Each number is 500 + 50 x the weight over its row's rms, rounded and kept within 0 to 999. Layers, rows and columns count from 0. Numbers have three digits each. The size before them is the row's rms in percent of the matrix's.

# layer 7 MLP up, 3584x448, rms 0.063, rows 199-248, columns 320-383
098:443523472570519493444521455555555593508476463457478503541591566591525504585517530533585469521514459506481418478422512449517529496528477656529519526488487411488452542468546554462471474505459485
096:497524586502513476542455582511448412528498465424533528472517433450522502559528526489497436571438413541504531580478563475459496515508478538501459433570528477574487453523441449483552578582552558
100:477547411554523466452439479560512435483520596490470621427506494514442492535481544520572534438555459528537501513408504490509537515473472533615504464564452535448545486382554602453464506526473535
102:496479583490570432541539499541580571539487484476439552456443494565555505538446483465425440471464517476475561527526479496551517547465486552492522533521546546402556535465647412521576473453505539
100:556522497577467507491488489547517498574544499635465471509560428487505503529545504508479500546496561531553577531462592454589560464567419515481450480560467424544397470473654488433515539496545547
093:408549593508531423475509499501433543437421448429535499487479511503550471499593495452513463353497514447539442478491429479534507566519485542511476565520492494481467518556456513439426429522517561
101:468582434607488510472474499458485498548512446419517601565493446437529455449513545502529431578500533419451433488400488565448487448461466502550573594573434471431522494510473526421469578527509520
107:488476485538481495464524564612489607451504502489374459570607537481547479568466478496552500443521484539503563477530500543511481491419452564450461532514507422458464668488573501496502464558500528
101:567558535502559457431476456508501545551505457499476575460463396503507438485469492520425540540514442447528474484562475407491481524551431493382544476644519587459522500510503491460554497553528498
098:349671546463543483491492597500568486534407486516464504527510532566449476466542384455477551500432456514498516479481525540453553532448457393475457521552508503539476585426534573555525471546513585
101:497522470501440424510569568521367448543474537409490548545573424603526483559493548566501448474516502480488494537500488461529588497509495495504574489459471552534354526556490524575501505485547475
095:582518548510466403531484506510500496544442534468459444485481513514413575495544489569534432518484476492511460483470512455491581515535457467551540501541463459494528503514477484550447492576449498
095:456488489584512489460511530479456491433513373434493471580442469498568445554472522427493514412445558492511432478496474515475395551611484439492505541457493602552435536488507551471479474502509439
089:499519499480455437452547537425512489520432465430538513398397534502529462521496543475496432546451507413493591457498446481399553543558489524425495552445450665537500428580425422512616540487418476
104:478452585501553490444476450475476612548420410473497498545502558539462554466483510656526462533457530386585494535457461540516465537553473599455520614491467511506468455503508506422481424532484468
094:487462469551523471517509548553569509464415520454460511468556472438500460488528470545545459511462580454410589517542530502468523507491460560570464526449459573417443545590451526447521408496473601
103:555620491555561530492574496446569512474520507438486522463430585566479509499468423573419462498453491455565543457480420486397488521528459595532503550505571590513571440405502492484477489556462450
101:522549491555571493439412511549563529569453487489513395601548465505483399470505528568511540552449536463595472437525524420514517541538486509585623467531497515444461570412493549397466457450550496
096:415495551525515429481531495408510605493390536467501521488570507466477450500429429570479508393479432509578518535476464493486556527496479529541584543455521451481490479461521485471497514477499511
102:489509531527465483504576478511496508547431463486506378554445514405453519494512525513476482547478520444500504557484504497401500538533409613614600447503476538515456568488539484434456538512522626
099:516487528470510528522478568475535476549528416498482565484553477536495598594445534546511523507425463427631431384531494475544581535473444595494454495526499512513502518509463398486458451473533558
105:557504562512571479429458473540570516509362537547502496503499511542450426486506454481457471444437539461525532561499519536378553618520447563480575511365425570508536529512491604494442496416526510
098:512535469581469490513420556434481502605551450511496476564493412514479495466547369460499620512523562519516438525438607470477530544486502541578590481491492569462514505457468465441515488486473468
105:566523571489504454454566492402443504556554514489483478465470435538572398508427477421460415490483477507536445547456414493466522579479390415485438517549457463479483501477471506561516454723383467
099:456516501612502463504478567484472582527501466592488488514533514603472491472482483462580503478425544469593474512472425537502442552506510540502505576507480469548497512530613496516480436521525469
101:546550491489549450515592553537468554486536531508488465401520428543404505521504491509506528483434470512463490497506613548561467582451472536613552542530509486620490502484540432491482485504513483
102:535536572522441431481444524494573510435570409536437389528561572476492495621509453539493520583519505488586452486386585441490475496483455483498544529481530459489481495506475541453423548505583597
096:488502499531491426425562431572569560532491554489382464442502407455486496536437541521494490438562360469580497588467541441477549531536510641479437486424523513521568524538578461524553616516390443
093:544610474561622472376483445400451495474394515465381472533512510545414357509531430505578506554430478464583442588389459468533561530484506481484464469490470538558467467460605447434462500461500450
093:561606498492668436482533511442463479521545500456482435432463542551522507498594520523483421510530389416465479570499469459438410474462464625493541487488527506436560531415555471452479513530505524
107:504498400473549425390511514506534505539581497453506523466468416460512442538513488514582419521476479514499484592526559433383609489517491543454512534533575594609371424466573570509498535575456497
096:504579472493434514554546540541501533450534454496466436442541487549518540524441464484503469476403454482499504486495417615417483504482468499512445499474598462514557541478477524513502435542483519
114:535481510527506514524574447469427436481502555522418526514489496444585461537526576512537549497487450504447590510449601560420545509447447443473516563522479417461398555431564462404523475464442524
105:551419412597479544469491577429564442459406499522435438619533498588459441524417500444532491468511396592524464525445440531557528479513388542460460499503590541426488608518597558428473437475488523
111:440505464595479487513503544601444480490489457473352493427499527546415390450645482393544426407553513476553451465462446361492539482443438536438537549602548521580497556481494441459439521488549456
096:485546556540489529442467500570546441462428539422467490540417457469556534471510397477533579436581390548565543585496370451549554523441446464480377479503519547480544621401527484498447542594484495
097:512580546511535401509559521533458415483454425477440506485441436492439461564458445542416512533502528422538524510528538539521565522537403457462535487544491429477535472484558578520576491567424462
097:542496490549416484499577554466570475647534416508512540484551438512498492547480542573464456452455507468602515506476464531538559507542366548531416576484541357510503390559508534481446488501505357
113:496555593531466420440539498588580470621515449566445431561471541530517497556542506519561500514393530514470487533481419451464518552489447541553508468496488489493374512492580530508484536566571451
090:552507549457498513492473564430485581558452481556445468511561539514431494560474400461506373469427537498585556505532567518555462529465505484604477539499503580601586525601579459557492505504413445
100:486516532509567502494479545481449400550542551489451496501481488494536549501547426465489489484557495490547519470534496391547491525409458528557530491594453512449519536377581460502533567482509552
114:533525563632448470456539496462411518530464543546408510585427497455590522491543481597510429482549474520529568475464415490548525511448501482473485580462546428562531513471606436473520500480453492
100:463547563487544522595440517479572490459473495548474492538493483555432464585442505523464517468440558471595456469501451408480522569496396481515450492531498549536525456526496475633490389583493464
098:468550498494479467473484538425583527557437422469514484457495431425545429510466434599625430471389565491496446608449442455507522494429497547558541529627424491458451451511591562449494557522474541
095:480482463526455436410538478490516531604501474488397542545493475501483482546489597581503516555448421556476529449510558509448574475455472460412564497419480502525481452511584492618549504533531472
097:415508485566562500527523541495587407545531464469488569572477558587487426494614412442565511422445528456503480515418498490378533503471448509588524547535468421498510523500406500413505452526393471
111:497600495507496450461595566389451487475461529555483444504510461404527493557454472463497463470501433410606486523443523441529507506537468566437574522441406540561469608526566560433401486501512504
099:578616510522467511432472463508502470541476617465365453488503446450488513440490522509549502558461423557464452558451426439467555600535495501517538470516625429534541547495508531520465482521401477
099:465549481536452387540464556517456462387476514561510535529580486612480498622499542508501521539508480455491499584536466464486506530581449511495504488471565478495531518615621539431613564489491481
102:511513422484409340435560458511470519501437481493411524547579519534552467505499505555555382474444450455438492520506552459489553459467437520490465510464434526503552556473459530505492431524449557
# layer 7 MLP down (transposed), 3584x448, rms 0.0577, rows 199-248, columns 320-383
100:485472544534545526557521504565484563433472490567518521485474472378490502574496541507438455540568516485451522468576503497400492537597533584422524514547542437464463447483517548513473483580581432
099:535450607482489563577485580590535478475603488519527550489508469560459440508532464540513448574426510492436543487578442498455524460546640477448462483574453519530532499527419542525543471520462489
102:444506538595470560476456521493550440402524492591507605528433540583458572543444392466509471480402451425366472550516485584431545499600415432523594562505461582518481547480359491566451382535554477
103:472607415613567548514502542447505355512525466545528408560522560426536528490526522473481486468486608482562502504555420539474456590581479488410490485513497569556485539540469539433543473479499511
101:451462459527505497477484467487571510449466474509472474546495457466539495599511505436415614438507502495541502505459601552454503517555452523496491419475594489499543513413549497491518528504554432
095:483457535427555493500470439481444537448515549445549568498489499467472575453551416465669503465440567522441512437497454486514490468475725360493456497501504492416507453614477599554517591520572481
104:481421542551477513465496504367463487492586475361543483529484501479501517410495471408494370544418489489469444483569470506408497553524486530469523503425517602476494540419373532566479397627503446
102:512396598439447386434572438449463511510521476485558489510410569530448529448457468473518539418468451505473527543517472489422480458513523395464528490503495494446546466495582487543475453442491406
100:578485533486491530419513478451542438539517575466527535552569632516536591553458529460471440537463528483491423452448445484497462505477452541459505501493545486488564581495534545500573490538498584
099:498470491463383509526516541490468485455475482460551412424530505458356500389463512520509502486574517429525537497570472537518427462481508543471464508415516566539591412537499615505471535516637491
100:477524498472509454481551522555563438401499472561550541487514435584415541527481518464550474395466509472423513533602528504488456445529599392475507403540501479481481486561545586590505434481522515
095:518421488534623535523522508612548480531483521492510516536397494497447542553480451466447556524454574481442364525461449457485458507487559468501491591519545488474490516376510570529580471494426505
097:476493486532406479502381532519607488487432517535495460534480523505539475616445550647411500469536520479559480552498581561501493468445413507453558437546446497521449505449590423483465573487492595
091:442511558517541530512416448548494385493544556492447405550421446475538432506544497475547506442482527535525460510434534472576491512510786483537493502518475494491419552420455598525511444520466515
103:504516500502602569537461520449572560596463504461465463509583433487489461550541505530474513409562496511552485507517467464478501465500396417398432531500631497436467379497477537470454463484537527
094:524453475542505417534560490446389504525513498409540549423486386430510486540500581519545462550558438533385507438542451522462505436512532587470403443461490465474603535557516439482537580556526584
106:564561546486511567453454574417548488491591396449439486562514585497508617506474519469507524515591486475526528503427541511576508409504501438551517488465527459544484554576484555471507538480446510
100:510481554544474494506562449457504466444474542479469562540423479530526569553496490491502459499518464540477499527444516530463505513457075510519541538568532461517579563484535483509445551518439520
097:488563492389490475483533557526543438569474430466476512396480482474498508506685507523545549509534557462505409568445428395421392562535604594583507421526560421566563492452447461417436458401453572
103:455448420455432529528516505428476482457543496495446481535475533453473589560497532554450539564486514600546463507504477550454500444498366432562475523522508391514601445492473539446533555427562505
099:552446419433534466436548483455470464474478616479413512447584492593472470576535467454628485478523609506470496460497594487540434562491446523468429503519481500399542466472573478490435507519520534
103:446498519421535587524475512582560551515468465582489346594462550541486483526498570506482519536444513471436429513506577511458527543530402475482490498495577473491563498490481463493409479459425414
098:613507474539558500481450368451467450444463480434483555500521459567498538430533464519492408449424529521452483477550528455553544511507542517513545500559429489474522375491540564397535533434541464
105:445494504488544547546412580566531488515437549448549490679335620519550498486569444410455397489495512546528579532564482583538514540510487461551521480481485560516500513434515513564515442574449475
099:521490527426471478450423450509575519464500565523492521521466459411511495578388440448490462471572515602523499478449554490557421552496566501419464486450547586538474490556456429489498541465540412
102:543584511499466488586528485493533536509531488470438565461550558521521502535499439483515486524517560508423413450401526570504431467531616522490473433484518450487483370459426539516543430586488483
101:498499469432482435514545542557516515476435477458542417495500617505508506515408524377474493475502564531500586541435485565462522537524498467419442405517546506504534475512526529446497462481435462
099:391417505457511583568476451608527404521468440509549615452574517455501529500544447441523448478466503426449530513439523509475475548420590530483543492528592420474431491497473450467442494529522575
095:500514510442411608526457477459494496591438554487503464501547503436436522521517493508494445448461553475450550493542591554555449523426530529457411580535536534428563531516568522546494430480496407
096:541463520519496494556441583531515516466415480496519440563501431485396452524559442469455530486499567481473470578617374429472519549469485389451586527568497491428511492518486479546533524526613447
105:559448504531517458549502528499433449550627518464425472530524511475497398438474512502587550548436498481471509428512483488564474554579473405508497485497509478491400511427529586505380486519517489
096:561460423407488422454493433445532491528539529564528533443481554460529565506452494452461418533513538527459517522543513537436536583575458475623545506555493592553446391454532494577508531482536576
113:538510491634411537454550501505537499490497544462447425485502496470431521417502448491542517646575456514501493523517465480525627546413449503449369489412476532511522489547450528536453460557443409
106:408488527500484603493505474447499482494517522456464421452617473526504467497534473498472422461548422424579593445583570556537566519536439494477479516519469535478415472490484476468517523530517421
112:592469469501591475514508578515468553576465466538435497489538511553518514502438491594510481525516477416406467556487491457487483558511370498516480545485559479558507488497480446486523605525516482
099:598574485526476342529474501438602491531423483457496461459454447447532458427522507533478491532410521524534455436586534609558570436490559478448476509505488392549563452583503440463506404575476480
096:429433467434507626485479483532464592497482426448529560517460525437561410519490441453497518468520474443584446458469550554431436488538533510527525442497518550505471476580459459545550574506492535
098:490470531532479464523462495448553539583548455440601529568611457471437541521556528456516427460480468459506598472498403510452444517480504419445571564563507513528494474486525547548573491508519564
112:439519538536551470576519483427417543507394551446436481459447508489520471513513497523532532549528560545543568386531524517438528455443448558435529450481569490556506507393491504572470524510420509
091:508540420483464433502474444529510557475439447474440583489493450454420467508486531443522486538507489542478541459478472433467414433576759487503537530417549578503474444488453441494541505469524599
099:450376552436438527468539518526559506505496454506462446408540442462557536572556532388427567536451511517491377526507441444493449617489451568486520524502547570468578557494437482461501595475510454
109:500544512444546582548488571566546448470507508504433387377495506410501531418491443475488502457477434503537459541437495539528562515462434521554471526530622484556563551399561561465503491492440506
101:561441445525577498467490528553508530509515519483465523528486521440595368492486520492464499586574455452524377503494458452619446554471514489508568525553587474476451497561568492557437502491496519
098:625503535448409539528512553509572597470572590527476512519516437493473501396440518531475450511508505513592479557523474487463481505526758558441497589530524490408593430545391510457373544449410382
092:489491462537453528472521493496461418450543503433439473466502493524532481571521440515496462450454506570443509525544453549438528481597635581538516645530456442567456559509505496485565438567484489
098:544525483483506634527481521491511538436577462433532567434477579530608538501468524502501427506518532549518516523478478467414465524454520562353433485530537480482533416566547495473462507444549407
111:522480551564444507514551519541551425407428447554549476440394556469487541486436473436491419364440452437514573515530442432540485532463612409530493516540519509500470540512533514491552518514500492
100:508530458586420516519511452498466509439564528516459455491412558623420552507486448400418497491475479554457457504496486426506567519420546435600508494463414505503462503532388494480511470561475466
100:507495572485534461441491570518426545470400464497476458545575492445576475539444446490460518569561430558443450472482435454562531603552549427404497582520507539486528486439539467490519552523548489
102:437440470477429413429443516467509499459548509525523529520386502506582408563484494489533484517425588502547525478618522622562538492466487624457577470575564441578432511443503485543509490425469492